Weights of a small transformer language model.
Training: a variant of Adam for these matrices, 209M tokens, 6669 steps.
Each number is 128 + 24 x the weight over its row's rms, rounded and kept within 0 to 255. Layers, rows and columns count from 0. The size above them is the row's rms in percent of the matrix's.

# layer 7 MLP gate, 512x128, rms 0.091, rows 496-511, columns 0-127
size [105  90  95  99  96 104  95 100 108 103  91 103 106  93 112 103]
[[122 149 140 153 126 130 136  98 145  81 149 104 127 114  96 128 130  88 101 142 110 159  99 152  94 118 109 115  83 101 156 116 117 137 173 109  64 105 139 154 105 116 142 161 144 152 108  75 122 116 114 146 152 113 115  81 120 147 146 159 105 150 118 134 141 126 130 115 165 138 142 122 123 127 173 121 112 123 102 143 113 146 107  78 123 159 134 128 142 108 105 108 146 132 171 145 117 137 127 134 139 117 135 131 100 130 126 123  65 132 104 152 101 122 159 184 133  66 143 104 126  90 153 127 135  76 108 127]
 [128 116 167 118 133 107 149 102 101 138 115 138 118 115 159 118 137 165 124 118 107 115 146  72 145 131 130 163 118 134 113 137 157 117 120 113 102 153 115 133  74 133 167 140 121 117  87 148 156 120 120  94 152 156 160 155 156 138 124  83 126  88 170  63 133 130 116 109 150  91 127 116 151 114  86 170 132 129 116  92  94 154 143 152 150  84  69 106 110  70 122 117 144 130 130 145 126 114 118 164 138 144 168  87 109 105 113 129 170 133 112 108 109 134 115 121 142 144 160 128 102 132 125 138 139 151 103 143]
 [159 161 167 117 158 144 119 127 173 114 103 175 119 112 168  85 130 146 111 176 173 135 125 116 118 123 131 124 136 114  80 151 128 126 122  85  96 120  86 128 120 108 112 126  98 178 148 160 134 104 130 137 119 120 108 138 145 110 120  94 128 115 129 124 152 124 156 122 137 132 118  99 122 113 173 116 147 166 125 118 136  83 111 140 160 162 119  97  82 126 117 170 131 134 188 166 134 113 125 113 118 128 108  97 122 107 121 147 139 113 130 147 114  64 169  94 115 125 116 167 116  87 114 143 144 148 101 138]
 [126 142 142 130 109 114 122 164 128  86  89 114 123  91 119 156 165 131 142  99 114 166 133 121 133 136 144 163 154 145 113 108 140 104 101 118  93 153 152 118 118 101 139 126 129  81 157 112 131 112 127 127 120 157 136 133  86 151 159  97  93 177 118 133 159 126 141 107 129 126 104 114 109 153 128 113 100 106 107 140 142 127 115  95 111 130 159 143  89 182 114 171 120 120 159 111  91 102 135 160 112 117 131 138 146 143 139 192 154 144 109  95  83 169 146  89  90 145  77 110  99 131 135 177 134 148 133 119]
 [145 110 149  97 160 146 131 113  97 109  79 110 132 107 140 190 145 146 122 140 162 130 113 161 117  97 135 137 100 103 130 145  88 100 174  98 114 154 114  80 115 145 184 151 134 122 154 107 129 135 106 142  72 143 143 103 142 106  92  75 105 156 130 133 115  96 109 121 141 140 101 141  93 120 133 119  85  90 107  88 117 123 167 112 100 133  95 117 154 116 115  95 113 140 119 112  99 128 144 119 113 142  90 159 112 105 149 131 156 139 119 109 137 117 101 140  70 113 115 153 102 138 118 133 154 136 143 128]
 [149 161 168 137  75 152 125  98 143 108 107 118 128  97 117  95 104 163 131 211 125 132 141 156  69 162 161 101  95 136 166 162 130 112 122  99 112 149 130 109 124 141 124 113 116 146 133 131 108 141 128 128 103 132 140 149 103 116 194 168 123 100 116 159 164 131 114 118 145 132 159  83 133 143 110 119 133  98 133 110  99 132  90 106 130 138 144 125 138 172 104 126 148 114 133 136 115 105 138  76 134 111 128 151 104 130 136 133 131 139 112 164 175  87 139 162 124  89 147 126 122 103 142 121 159 133 133 113]
 [149 128 102 116 136 120 132 106 122  97 130 140  67 109 107 121 114 104 114 149 111 104 157  49 155  81 129 128  93 101 105 119 158 146 136 108 122 101 142 163 123 101 134 105  95 112 141 117 143 119  97 109 156 104 128 141  86 165 116 123 100 135 133 125 139 119 126 112 117 160 126 175 157 118 133 130 126 107 123 159  96 127  96  99 125 120 135  89 106 119 104 141 121 146  94 128 102 154 137 127 172 108  79 141 138 114 106 118 159 107  65 138 131 165 110 163 105 118 122 121 101 104  98 177 146 162 103 154]
 [152 142 151 119 157 132 121 125 131 116 127  96  68 145 141 161 163 108 138 149 109  82 157 170 130 149 150 108 133 146 154 134 149 129 145 105 103 104 118  82 125 119 116 129  88 148 133 103 123 125 171 139 127 130 125 129 132 148 183 131  99 140 130 150 174 123 152 108 141 167 125 188 117 125 134 107 139 123 153 122 144 121 126 194 137 148  73 108 107 138 124 120 145 168 149  98 103  97 130 118  42 144 149 170 115 111 167 136 119 145 128 107 112 156 109 127 113 101 129 135 153 117 144 131 134 134 112 110]
 [169 167 124 141 127 126 114 133 145 177 152 135 144 139 143 134  84 132 127  99 117 119 117  82 107  84  90 155  98 130 125 155 145 103  81 131 125 150  77 140 159 111 119 152 129  78 119 120 132  87 127 163 137 131 132 165 110 147 139 110 138 166 114 141 135 126 155  74 112 148 105 134 112 141 114 137 116 134 151 144 153 127 188 146 133 116 122 126 155  89 150  75 127 112 161 159 103 109 138 140  94 149 103 115 144 131 132 148 114 136  75 123 138 153 148 139  76 114 129 153 143 113  91 135 151 157 163 152]
 [154 133 134  95 103 120 146 177 124 143 149 137 130 142 154 149 166 111 156 160 115 104 146 133 119 103 123 140 142 117 136 151 148 177  50 128 140 117 143 134  96 106 102  91 157 145 156 136 122 124 140 156 124 145 160 159 121 123 154 132 160 159 123 116 164 139 123 118 155 105  97 108 108 125 152 155 153  89  88 146 128 111 103 149 135 145 170 121  82 108 131 128 171 161 142 167  90 165 137 106  94 131 124 145 149 166 106 137 152 131  94 151 154 119 171 160 148  89 148 150  96 118 141 117 123 109 139 150]
 [147 123 118 105 148 107 143 160 133 138 123 131 101  91 150 166 110 129 127 145 128 169 110 132 154 131 141 124 145 132 132 137 117 115 104  97 121  73 133 139 107  99 124 133 109 110 133 122 129 141 184 159 144  84  68 173 127 126 116 124 127 112 187 111 157 137 128 113 130 137 116 144 110 170 131 133 180 146 111 130 147  97 131 132 124 155 201 122 136  85 124 144 103  87 124 124 118 128 157 134 126  93 190  96 163 151 105 122  99 112 100 167  99 131 106 123 122  91 134 167 144 151 110 127  98 108 103 134]
 [107 128 130 103 108 152 117 137 170 125 138 188 106 125 142  97 122 134 117 132 125 143 100 138 114 170 140 120 130 104 135 141 134 124 143 132 119 136 151 124 120 147  99  75 184 127 101 147  98 123  99 107 133 135 140 158 101 127 109 128 123 135  73 134 132  96 112 121 148 148 137 134 118 172 125 157 139 102 122 109 130 100 122  93 182 138 134  58 104 110 122 137  97 135 111 158 105 145 101 163  93 116 116 113 130 115 138 180 121 116 106 173 108 159  86 161 149  79  97 122 129 123  91 175 154  94 117 123]
 [ 93 114 165 149 128 142 141 146 131 151 165 117 102 117 124 127 120 158 115 165 131  94 134  93 117 124 120 145 125 136 137 118 129 138  91 153 138 134  82 140 126 153 117 103  93 166 143 141 134 144 115 128 172 161 112 101 100 124 142 145 126 188 123 150 133 128 135 119 148 147 127 114 164 146 103 123  83 120  88 107 132  89 126 114 129 137  84  89 103 161  61 106 110 126 144 141  95 141 142 129 168 158 167 116 123 173 131 133 140 169 158 147 150 130 122 114 118  82 154 102 162 187 110 168 148 116 145 125]
 [107 153 120 132 151 120 156 133 169 116 149 120 114 140 139 134 166  90 131 147 124 136 124  77 127 134 121  92 152 114 151 130 137 157 131 127  95  68  90  87 110 110 127 134 113 134 113 138  99 144 113 132 136 126 119 156  81 156 124 106 155 129  99 115 188 126 125 107 127 111 151 143 173 120 106 138 112 112 137 104 185 165 101 160 125  71 114 134 145 111 125 136 158  91 100 153  99 144 151 149 126 149 152 115 140 137 110 135  54 119  92 124 100 121 111 127 105 170 145 129 149 115 132 152 155  81 109 144]
 [110 115 135 101  81 133 150 148 137 117 116 161 135 166 164 135 166 122 125 161 144  93 125 156 118 122 118 123 103 143 138 129 153 116 113 132 120 107 140 118 142 173 104 151 154 107 107 119 162  95 118 142 115 133 136 137 169  97  99 107 115 160 124  68 139 127 116 105 152 150 130 101  88 181 193 188 129 101  82 145 144 158 132 126 116 135 145 122  66 115 133 141 155 133 150 158 130 125 172  94 129 127 127 136 131 148 168 170 171 112  84 126 126 120 160 130 119 130 120 143 140 106 144 144 160 114 135 132]
 [143 136 111 128 141 139 173 101 161 124  72 165 145 120  74 134  97 185  68 148 105 132 113 177 167 143 120 115 147 119 137 123 127  72 115 112 143 121 123 130 112 107 130 122 130 140 168 128 104  76 158 127  90 128 135 197 119 105  97 124 109 121 152 137 159  98  85 112 103 118 144 119 128 130 165 124  84 117 129 134 124  88 147 119 108 116 134 112 135  84  89 140 125 119 109 104 121 100 147  83 115 137 123 120 129 112 121 107 122 146 127  99 139 126 135 167 106 137 133 144 167 119  96 148 131 112 150 137]]
# layer 7 MLP up, 512x128, rms 0.0774, rows 496-511, columns 0-127
size [100  98  98 100 101 103  96  98 106  97  96 100 102  96 106 100]
[[152 117 160  97 113 129  90 105 100 104 104 154 142 129 124 150 117  37 137 137 100  89 117 136 117 179 154 144 129 136 147 132  96 109 114 114 114 123 120 115 172  87 152 101 162 122 128 103 109  84 134 135 137  91 121 102 136 104 126 113 126 135 146 108 114  91 125 121 128 139  95 102 174 103 125 135 163 141 112 120 151 157 123 142 131 100 116 151 152 113 111 111 145 169 133 111 128 134 116 102 121  95 112 145 134  94 175 111 136 189 190  80 108 132 123 103 122 111 133 124 159 142 111 113 111 116 148 106]
 [166 144 108 155  96 123 114 112 129 100 154 132 146 158 125 134 146 118  98 163 127  85 122 150 152  97  94 117 162  89 135 135 107 125 140 176 152 117 134 161 149 137 164 165 130  92 128 141  93 129 157 108 121 157 123  98 148 119 170  75 143  79 105 146 126  94 112 127 140 136 162 142 134 158 119 138 100 101 137 137  87 136 135 126 138 132 141 117 103  91 176 151 120 128 133 133  80 127 122 126 141 114 138  97 102 151 142 160 132 120 122 148 106 103 150 116 151  84 153 115 209 154 130  91 146 118 126 142]
 [137 112 176 100 113 146 119 170 143 150 132 106 137 121 129 152 151 123 134 159 154 107 121  79 117  76 173 148 130 113  99 115  76 155 118 166 122 144 116 165 165 107 118 145 118 111 108  99 122 120 111 111 149 127 151 136 143 142 116 125  79  94 159 140 122 136 143 112  99 130 140 167  74 147 104 158 101 112 130 101 112 131 128 130 103  98 132 145 158  58 146 152 165 139 130 123 115 134 122 114  90 184 135  96 128 152 141 134 103 135 135  90 132 115 146 128 100 125  91  94 122 133 147 153 130 107 173 157]
 [143 130 113  75 175 131 141 151 197 134 147 110 142 164 167 136 136 105 150 103  94 148 136 180 110 115 118 132 134 105 112 120 140 105 141 112 114 131 129 156 162 119  90  95 126 106 141 144 128 112  94 146 163  90  99 141 102 128 104 132 138 102 119 118 141 118 120 134  84 114 122 128 115 115 122 124 101 117 122 122 109 121 121 147 150 107 116 130 113 109 107 107 147 113 166  85  97 131 107 146  61 110 155 139 122 154 155 160  63  94 109 130 113 153 109 148 175 175 132  89 130 142 138 139 128 114 110 173]
 [145  97 143 136 108 130 144 111 128 133 122  99  93  98 163 118  91 201 109  91 112 142 142 177 111 113 155 132  93 121 110 138 127 121 189 142 155 146  81 114 143 107 141 156 177 105  82 111 105 176 111 118 143 137 130 118  87 156 159 132 129  95 137 111 158 131 112 139 128 131 112 127 155 119 138 176 123 121 156 145 152 161 116  95 135 135 134 131 101 121 164 114 119  98  96 150 107  86 134 107 125  93 120 149 129 157 119 131 111 135 136 141 143 105 174 135 116 135 152 127 176 128 129 138 144 176 151 151]
 [105 123 158 122 132 151 144 154 141 139 114 116 126 134  99 158 140 123 160 129 122 130 106  84 150 134 144 117 104 133 115 123  98 134 118 137 127 158 118 152  78 131  96 132  83 122 140 136 139 117 129  77  99  97 173 124  78 109 120 119 152 118 134 114  83 110 108 156 116 109 159 135 133 132 112 160  85 109 119  98 158 144 100 133 133  91 129 116 140  77 114 106 115 104 123  99  81 125  85 145 104 110 159 106 159 162 177 171  85  89 153 117 118 150  98  92 107 167 158 106 150 141 126 101 145 105 144 120]
 [121 103 121 111 150 116 129 102 111 111 105 131 122 150 131 138 101 107 128  85 108 130  87 125 114 113 127 120 107  56  90 114 186 134 134 135 103 134  98 165 154 113 110 135 140 192 137 103 123 139 117 115 142 106 136  89 136 145  53 178  85 123 133 142 148 168 152 136 121  94 105 126 112 107 121 141 139 177 139 108 125  85 162 122 112 145 145 118  71 120 117 112 145 100 121 134 123 169 161 109  93 113 145 169 128 132 137 139 132 142 144 166 119 123 119 116 132 149 139 116 137  78 139 118 127 106 107 111]
 [139  78 117 123 131 148 137  94 148 105 116 140 129 128 163 148 154 152  97 145 127 126 128 131 108 118 132  78 159 128 123 111  91 134 152 109 128 129  99 116 117 157 162 136 136 174  92 155 131 111 149 153 105 159 149  84 113 178 158 130  89 145 113 119 113 133 149 157 160  98 173 123 131 105 106 145 117 151 121 139 134 123 105 130 120 126  62 108 168 106 187 131 108 156 160 102 156 114 107 162 133 157 145 164 111  97 125 122  98 125 134 158 124 118 149 169 135 116 139  90 114 112 117  71 140 135 139  94]
 [130 135 114 135 152 134 122  99 139 182 137 144  73 127 144 118 153 115 103 139 123 136 132 121 105 132 154 133 128 120 100 122 117 152 168 103 107 143 116 114 113  95 163 123 130 121 145 148 157 109 153 151 137 111 138 149 145  87 154 109 172  87 210 123 109 113 102 119 132 128 108 164 187 145 123 122 123 129 129  74 158 152 123 102 152 119  99 144 135 160 101 139 146 103 131 124 158 111 112 154 158 113  72 138 154 156 109  83 146 141 115  83  98 117 129 154 171 141 130 102 106 126 103  90 139 119 144 114]
 [112 115 139  97 158 105 150 128 127 130 125 130 150 119 139 108  99  97  83 146 144 120 126 149 106  95 140 126 115 151 151 148 149 149 108 174 143 131 141 179 183 148 102 121 113 110 103  97 174 149 150 137  91 156  90 196 102 148 143 156 155 149 163 144 152 154  93 134 113 143 143 147 122 100 160 171 121 134 139 146 108 116 163 125 164 121 139 149 122  87 102  95 134 133 123 124 121 156 137 125 181 164 101 149 151 144 136 126 113 138 114 144 115 173 160 162 107 128 123 132 130  92 149 103  94 114 117 147]
 [123 134 139 126 200 138 141 135 148 132 139 103 105 140 131 112 125 126 108 189 151 153 131 173 102  90 149 133 135 140 150 127  92 123 129 126 153  69  99 141 104 128 105 152 105  80 101 103 147 146 122 122 128 136 109 116 180 140 149 135 155 147 135  89 137 163  77 139 127 142 102 133 137 102 151 159 122 132 151 137 138 104  97 139  84  72 165 121 150 140  87 166 147 108  92 107 154 112 183 112 146 121 124 138  98 105 149 158 150 146 141 169 110 114 108 124 127 142 124 112 111 113 122 148 119 141 123 153]
 [173 132 106 159 127 135 155 161 130 151 134 101 176 145 150 142 124  86 168 136 119 148 104 108 139 154 143 114 111 147  81 105 131 124 134 142 131 107 146 109 151 102 158 100 119 132 141 142 138 124 142 147 142 155  88 155 116 130 107 135 138 131 100  90 107 122 135 127 132 159 132 137 128 104 172  91 128 142  96 145 121 111  90 124 134 142  90  90 135 181 126 183 123 165 160 115 150 132 105 120 149  91 106 111 116  94 126 101  92 121 107 154 153  58 115 138 137 142  89 165 129 130 160 166 139  83 113 117]
 [119 121 147  65  95 140 154 166 141 117 132 148 153 164 101 152 136 121 154 153  84 157 113  91 173 131 129 145  94 108 152 126 130  91 108 127 127 116  98 149 140 138 115 132 173 128 137 139 130 152 125 163 130 109 136 149 135 115 102 136 149 128 137 142  94 106 139 126 123 133 160 124  79 157 119 101 149 144 104 124 132 146 112 133  83 174 127 129 132 106 125 159 109 106  93 150 101 138 116 184  90 127 140 128 146 163 132 143 165 125 123 124 121 115  59 135 110 138 139  80  84 173 144 119 108 123 127 183]
 [131  95 156 141 145 134 156 130 116 151 110 125 122 132 152 127 123  97 102 174 160  84 168 137 129 169 115 104 164 122 126 180 135 105 115 128 114 124 164 109 158 116 114 120  97 172 133 128 143  94 120 101 149  86 100 102 120 149 141 152 130 132 118 136 142 123 141 152 134 142 136 122 105  68  83 132 177 116 124 149  95 101 140 145 118 112 169  84 109 120 112 158 130 156 138 139 148  90 148 145 137 173 117 147 137 113  77  92  96  91 123 151 138 119 100 179 184 138 138 127 131 126 124 148 125 143 117 150]
 [134 121 172  72 142 108  89 157 132 125 126 112 130 130 101 151 116  96  94 138 101 116 151 172 127 136 125 187 138 149 121 127 155 135 123 163 134 166 116 125 100 111  98 106 113 107  98 121 132 165  96 108 100 132  90 169 147 137 110 106 128 139 146 142 123 106 155 148 129 115 162 112 110 129 134 187 150 165 126 128 116  70 155 124 152 144 120  86 152 157 100 102 123 166 149  96 101 147 175 122 150 136 172 165 107 133 138 131 112 138 147 155 140 138 112 141 145 147 157 128 131 165 130 173 106 115 126 158]
 [155  64 152 144  93 147 131 122 132 119 134 150 126 114 174  98 105  90 133  98 151 115 144 168 147 137 154 129 121 168 144 125  86 135 183 144  97 172 122 136 131  98 113 131 144 113 108 121 113  79 123  96 154 165 151 153 126 155 129 107 119 102 156 117 154 119 129 136 127  88 161 151 143 124 186 140 119 144 157  84 129 163 116 112 162 108 130 109 132 133 144  98 139 159  97 102 156 117 132 127 144 170 139 101 129 142 108 162 143 137 114  71 128 140 139 125 120 129 117 130 157 163 139 173 104 109 109 107]]
# layer 7 MLP down (transposed), 512x128, rms 0.0776, rows 496-511, columns 0-127
size [ 99  99  97 100 100 104  96  97 106  96  93 102 100  99 105 102]
[[124 157 135 128 119 128 100 142 111 115 142 100 105 123 130 133 116 149  89 107  75 134 119 119 127 117 133 151 134 130  95 111 168 131 105 166 134 136 112 129 106 112 122 150  97 102 157 175 155 135 105 142 147 122 178  95 117 140 121 167 150 114 122 133 141 142 153  69 176 125 107 175 140 128  96 105 118 117 118 110 100  86 117  91 118 146 112 134  86 178 132 115 130  94 149 152  97 132 162 152 129 135  99 134 127  82 110 146 153 107 131 116 158 164 132 175  87 150 156  95 145 131 171 118 116 103 111  88]
 [160 120 137 117 135 118 154 135 126 137 110 133 101  79  89 103 137 143 122 107 152 145 186 147 152 167  94 129 121 140 118 115 146 124 142 170  79 136 148 170  95 131  77 195 130 115 120 151 128 119 136 123 116 111 101 111 148 130 130 138 147 141 147 123 161 115 118 147 127 113 114  90 121 156 111 133  93 149 131 139 120 135 132 112 100 167 150 107 155 144 136 137 102  90 112 119 131 147 163 158 120 115 163 147 166 120 136  65 101 115  96 135  94 118 161 162 122 124  98 112 108 166 162 134  90 112 135  74]
 [141 157 105 102  82 128 154 162 142  86 180 168  85 130 122 125 119 124 163 143 137 115 110 129 123 127 107 128 104  91 133 172 142 114 113 141 127 119 129 173  85 141 156 117 116 100 147 117 126 132 105 139 161  97 102 130 152 139 164  80 143 145 135 124 133 154 144  84 105 127 148 131  84 128 117 135 126 141 164 173 136 114 114 140 133  92  91 122 102  83 121 114 168 128 153 129 112 134 107 148 103 133 120 135 133  94 141  98 153 134  88  93 147 106 118 124 121 166  85 128 157 139  89 135 106 117 184 164]
 [124 118  76 147 154  96 152 117 125 136 109 169 126  91  75 121 143  82 101 146 155 106 107  82 116 116 134 140 126 121 170 127 174 134 111 127 162 125 148 144 129 141 171 118 117 137 161 110 164 170 136  89 157  95 108 140 134 130 116 150 141 142 152 104 116 117 126 137 163 153 119 147 150 135 144  92 175 112 116 102 150 113 108 140 141 167 147 102 123 171 125  95 132  76  72 115 157 150  86 125 137 134  93 130 144 138  94 120 144 140 127 121 129 101 151  87 106  98 141 149 115 130 132  85 116 139 144 144]
 [152 151 128 153  75 123 147 137 129 144 130 167 124 113  97 110  96 136 116  86 131 137 159 190 124 123 139 150 188 107 112 103 116 131 104 109 141 135 133 150 134 148 125 109 121 121 141 115 134 128 111 108 126 124  87 122 147 128 130 139 133 152 137 156  93 118 129 112 118 153 123  87 144 124 142 145 135 156 189 156 105 125 131 142  92  88 149 115 128 144 149 108 125 155  97 123 133 114 145 103 181 120 108 147  78 189 121 114  97  99  86 136 134 175 117 100 115 147 115 147 172 106 190 155 125 136 158 114]
 [ 98 157 120 122  90 116 164 145 169 101 149 155 112 117 105 119  96 153  82 101 133 124 131 131 164 143 119 101 148 149 102 157 106 154 123 152 152 114 145 109 125 105  96 162 168 103  98 150 150 122 121 115 137  91 151 126  76 134 148 118 170 135 159 157  99 145 160  89  86 106 116 126  99 109 143 131 131 145 142 107 131 139 162  88 148 136  88 122  97 104 149 131 149 108 122 110 139 121 133 151 108 117  96  76 143 123  82 156 140 142 103 110 114 151 106 167 161 128 140 104 131 169 128 106 123 130  76 153]
 [140 134 179 145 120 106 104 188 131 115 141 143 132 104 111 114 108 125 124 142 119 140 147 149 126 119 138  79 142 161 184  92 114 100 131  95 132 187 125 149 144 126 107 155 110 128 118 131 130 117 158 119 125  89 132 133 141 132 110  89 125 129 114 126 159 132 142 109 165  94 134 151 129 121 102 123 144 147 118 101 108  88 129  89 112 131 134 145 119 164 165  95 123 148 150 125 162 159  96 129 148 143 197 156 182 135 129 157 159 124 164 119 153 111 131 134  97 121 146 152  86 109 146 101 150 122 187 118]
 [ 93 138 117 156 142  77  99 116 123 156 128 139 125 108 112 144 164 126 175 100 108 126 112 101 124 121  81 106  93 115 141 149 152 108 143 175 102 154 172 102 104 164 111 159 120  89 153 145 135 138 101 110  78 130 169 143 125 138 139 156  83 136 112 125 124 152 139 123 103 103 120 103 157 136 121 158 101 113  96  76 117 124 137 160 113 129 111  97 158 118 139 131 150 118  82 160 126 125 133 128 143  97 137 128 100  76 110 104 153 114 117 118 134 137 102 133 102 123 124 103 118 159  52 139 137 116 140 113]
 [114 120 101 103 130 106 132 144  91 138  94 125 120 144  98 157 171 125 128 140 113 111 122 153  83 137 124  87 124 151  75 151 116  71  76 138 142 148  80 140 135 131  87 105 139 107 137 141 137 122  95 131 156 114 159 147 152 159 120 117  84 127 140 106 113  92 105 100 143  95  97 135 142 125 171 122 121 141 140 102 129 118 136  96 130 155 104 109 124 197 144 127 135 135  96 127 131 100 128 152 128 125 137 120  98 149 135 134 145 133 120 120  84  96 107 116 134  82 155  98  91 153 126 145  88 152  83 162]
 [ 89 139 109 145 142  82  98 132 141 158 112 123 156 146 113 111  99 151  68  87 103 124 106 147 147 141 135 102 148 121 102 146 144 161 148 114 108 105 149 152 177 141 145 111 126 162  98 153 103 131 156 125  62 100 126 149 132  88 103 144 116 142 175 119 144 128 131 118 127 143 135  98 127 115 138 119 110 141 139 128 112 106 175 144 184 127 157 105 106  70 163 127 106 144 121 113 113 107 116 118 147 135 106 146 121 125 174 135 124 152  93 128 110 174 149  87 151 143 173 115 134 139 146 140 127  88 121 144]
 [132 145 123  99  83 128 145 113 119 158 145 117 147 147 122 133 161 128 151 113 102 113 119 124 119 135 151 121 133 138 206 151 148 106 169 119 128 113  77 106 152 188 123 134 165 144 103 151 109 125 118 101  86 170 128 144 131 108  99 145 147 142  80 121 133 135 132  79 135  96 153 125 122 102 125  88  94 137 130 115 129 122 142 137 107 121 112 165 108 131 162 124 128 160 142 181 156 146 100  95 142 161 120 176 146 135 110 132  98 154 161 127 184 122 141  98 120 159 133 135  96 160 119 122 131 150 100 114]
 [117 179 120 130 164 182 172 107 139 143 113 133 131  92 103 147 149 126 162  99 158 111 149 120  83 143 143 123 124 135 114 154 129 139 130 104 133 150 171 163 131 106 121 111 127 113 175 156  91  91 139 105 160 135 135  73 141  79 118 116 158 120 151 110 153 121 129 126 120 156 144 106 160 132 141  97 181 136  99 149 155 106 114 114  99 102 127  70 118 134  87 130 122 113 107  93 138 133 115 113 136 135 100 118 128 134  88 121 115 134 105 187 101 115 134  92 140 121 113 117 102 140 148 142 143 179 121 131]
 [147 173  95 188 113 143 133 133 105 142 157 135  86 122 145  89 148 136 110 116 116 163 141 147 103 134 155 134 131 118 108 122  86 116 123 132 113 122 111  79 148 135 134 179 126 100  87 118  81  96  58 145 162 127 127 115  69 127 134 127 162 136 130 117  90 144 112 127  87 153 142  88 115  65 101 133 131  93 162 117 143 145 119 121 153 112 111 109 163 167 120 126 159 137 154 127 101 113 106 129 127 138 139 123 116 123 140 121 136 144 123 147 132 143 178 116 131  88 118 132 157  99 141 139 150 119 153 114]
 [ 96 105 110 135 101 152 129 121 156 177 137 122 138 117 143 112 134 115  85 157  85 149 142 104 111  91 106 148 166 148  92 120 146  88 120  92 150 127 153 134 121 137 127  85 124 126 119 133 151 132 214 121 167 131 107  96 140 110 130 124 137 119 116 120 151  84 144 106  88 145 129 116 122 163 126 112 134 133 102 145  86  92 137 146  90 127 115 113  87  83 146 110 138 125 128 133 117 105 103  74 119 127 107 137 128 163 143 112 144  84 101 159 173 142 122 136 114 162 156 115 134 107 115 140 113 161 133  85]
 [124  96 129 129 146 113  84 135 132 104 122 171 123 124  92 113 120  63 131 103 106 138 156 159 101  98  73 147 107 150 124  97 135 122 141 147 153 133 120 122  97 124 126 117 111 156 117 117 159 176 159 147 119 106 127 137 102 154 111 121 138 148 102 105 134 152  90 125 142 152 122 132 124  98 123 121 139 156 119  85  72 107 151 113 130  76 134 108 133 122 128 123 114  96 122 126 142 175 138  86  94 115 143 103 142 156 106 161 156 180 143 118 120 109 125 159 130 165 142 136  91 121 159  94  92  88  87 115]
 [104 120 125 165 119 112 168 161 143 165  73 132 150 134 109 145 110 177 148 157 104 133 135 164 111 188 134  62 122 113 110 119 121 130 100  99 132 129 137 159 152 142 125 113 113  80 103 161 148 107 128 141 128 118  89 129 124 143 112 126 120 119 127 130 143 123 122 116 134 188  96  99 122 175 124 135 116 130 157 141 130 145 152 120  87  94 116 122 103 132 151 138 142 107 144 112 173 109 159  97 110 126 178  85 146 128 129 142 162 111  95 123 134 153 123 139 135 180 125 148  95 132 133  71 120 140 113 117]]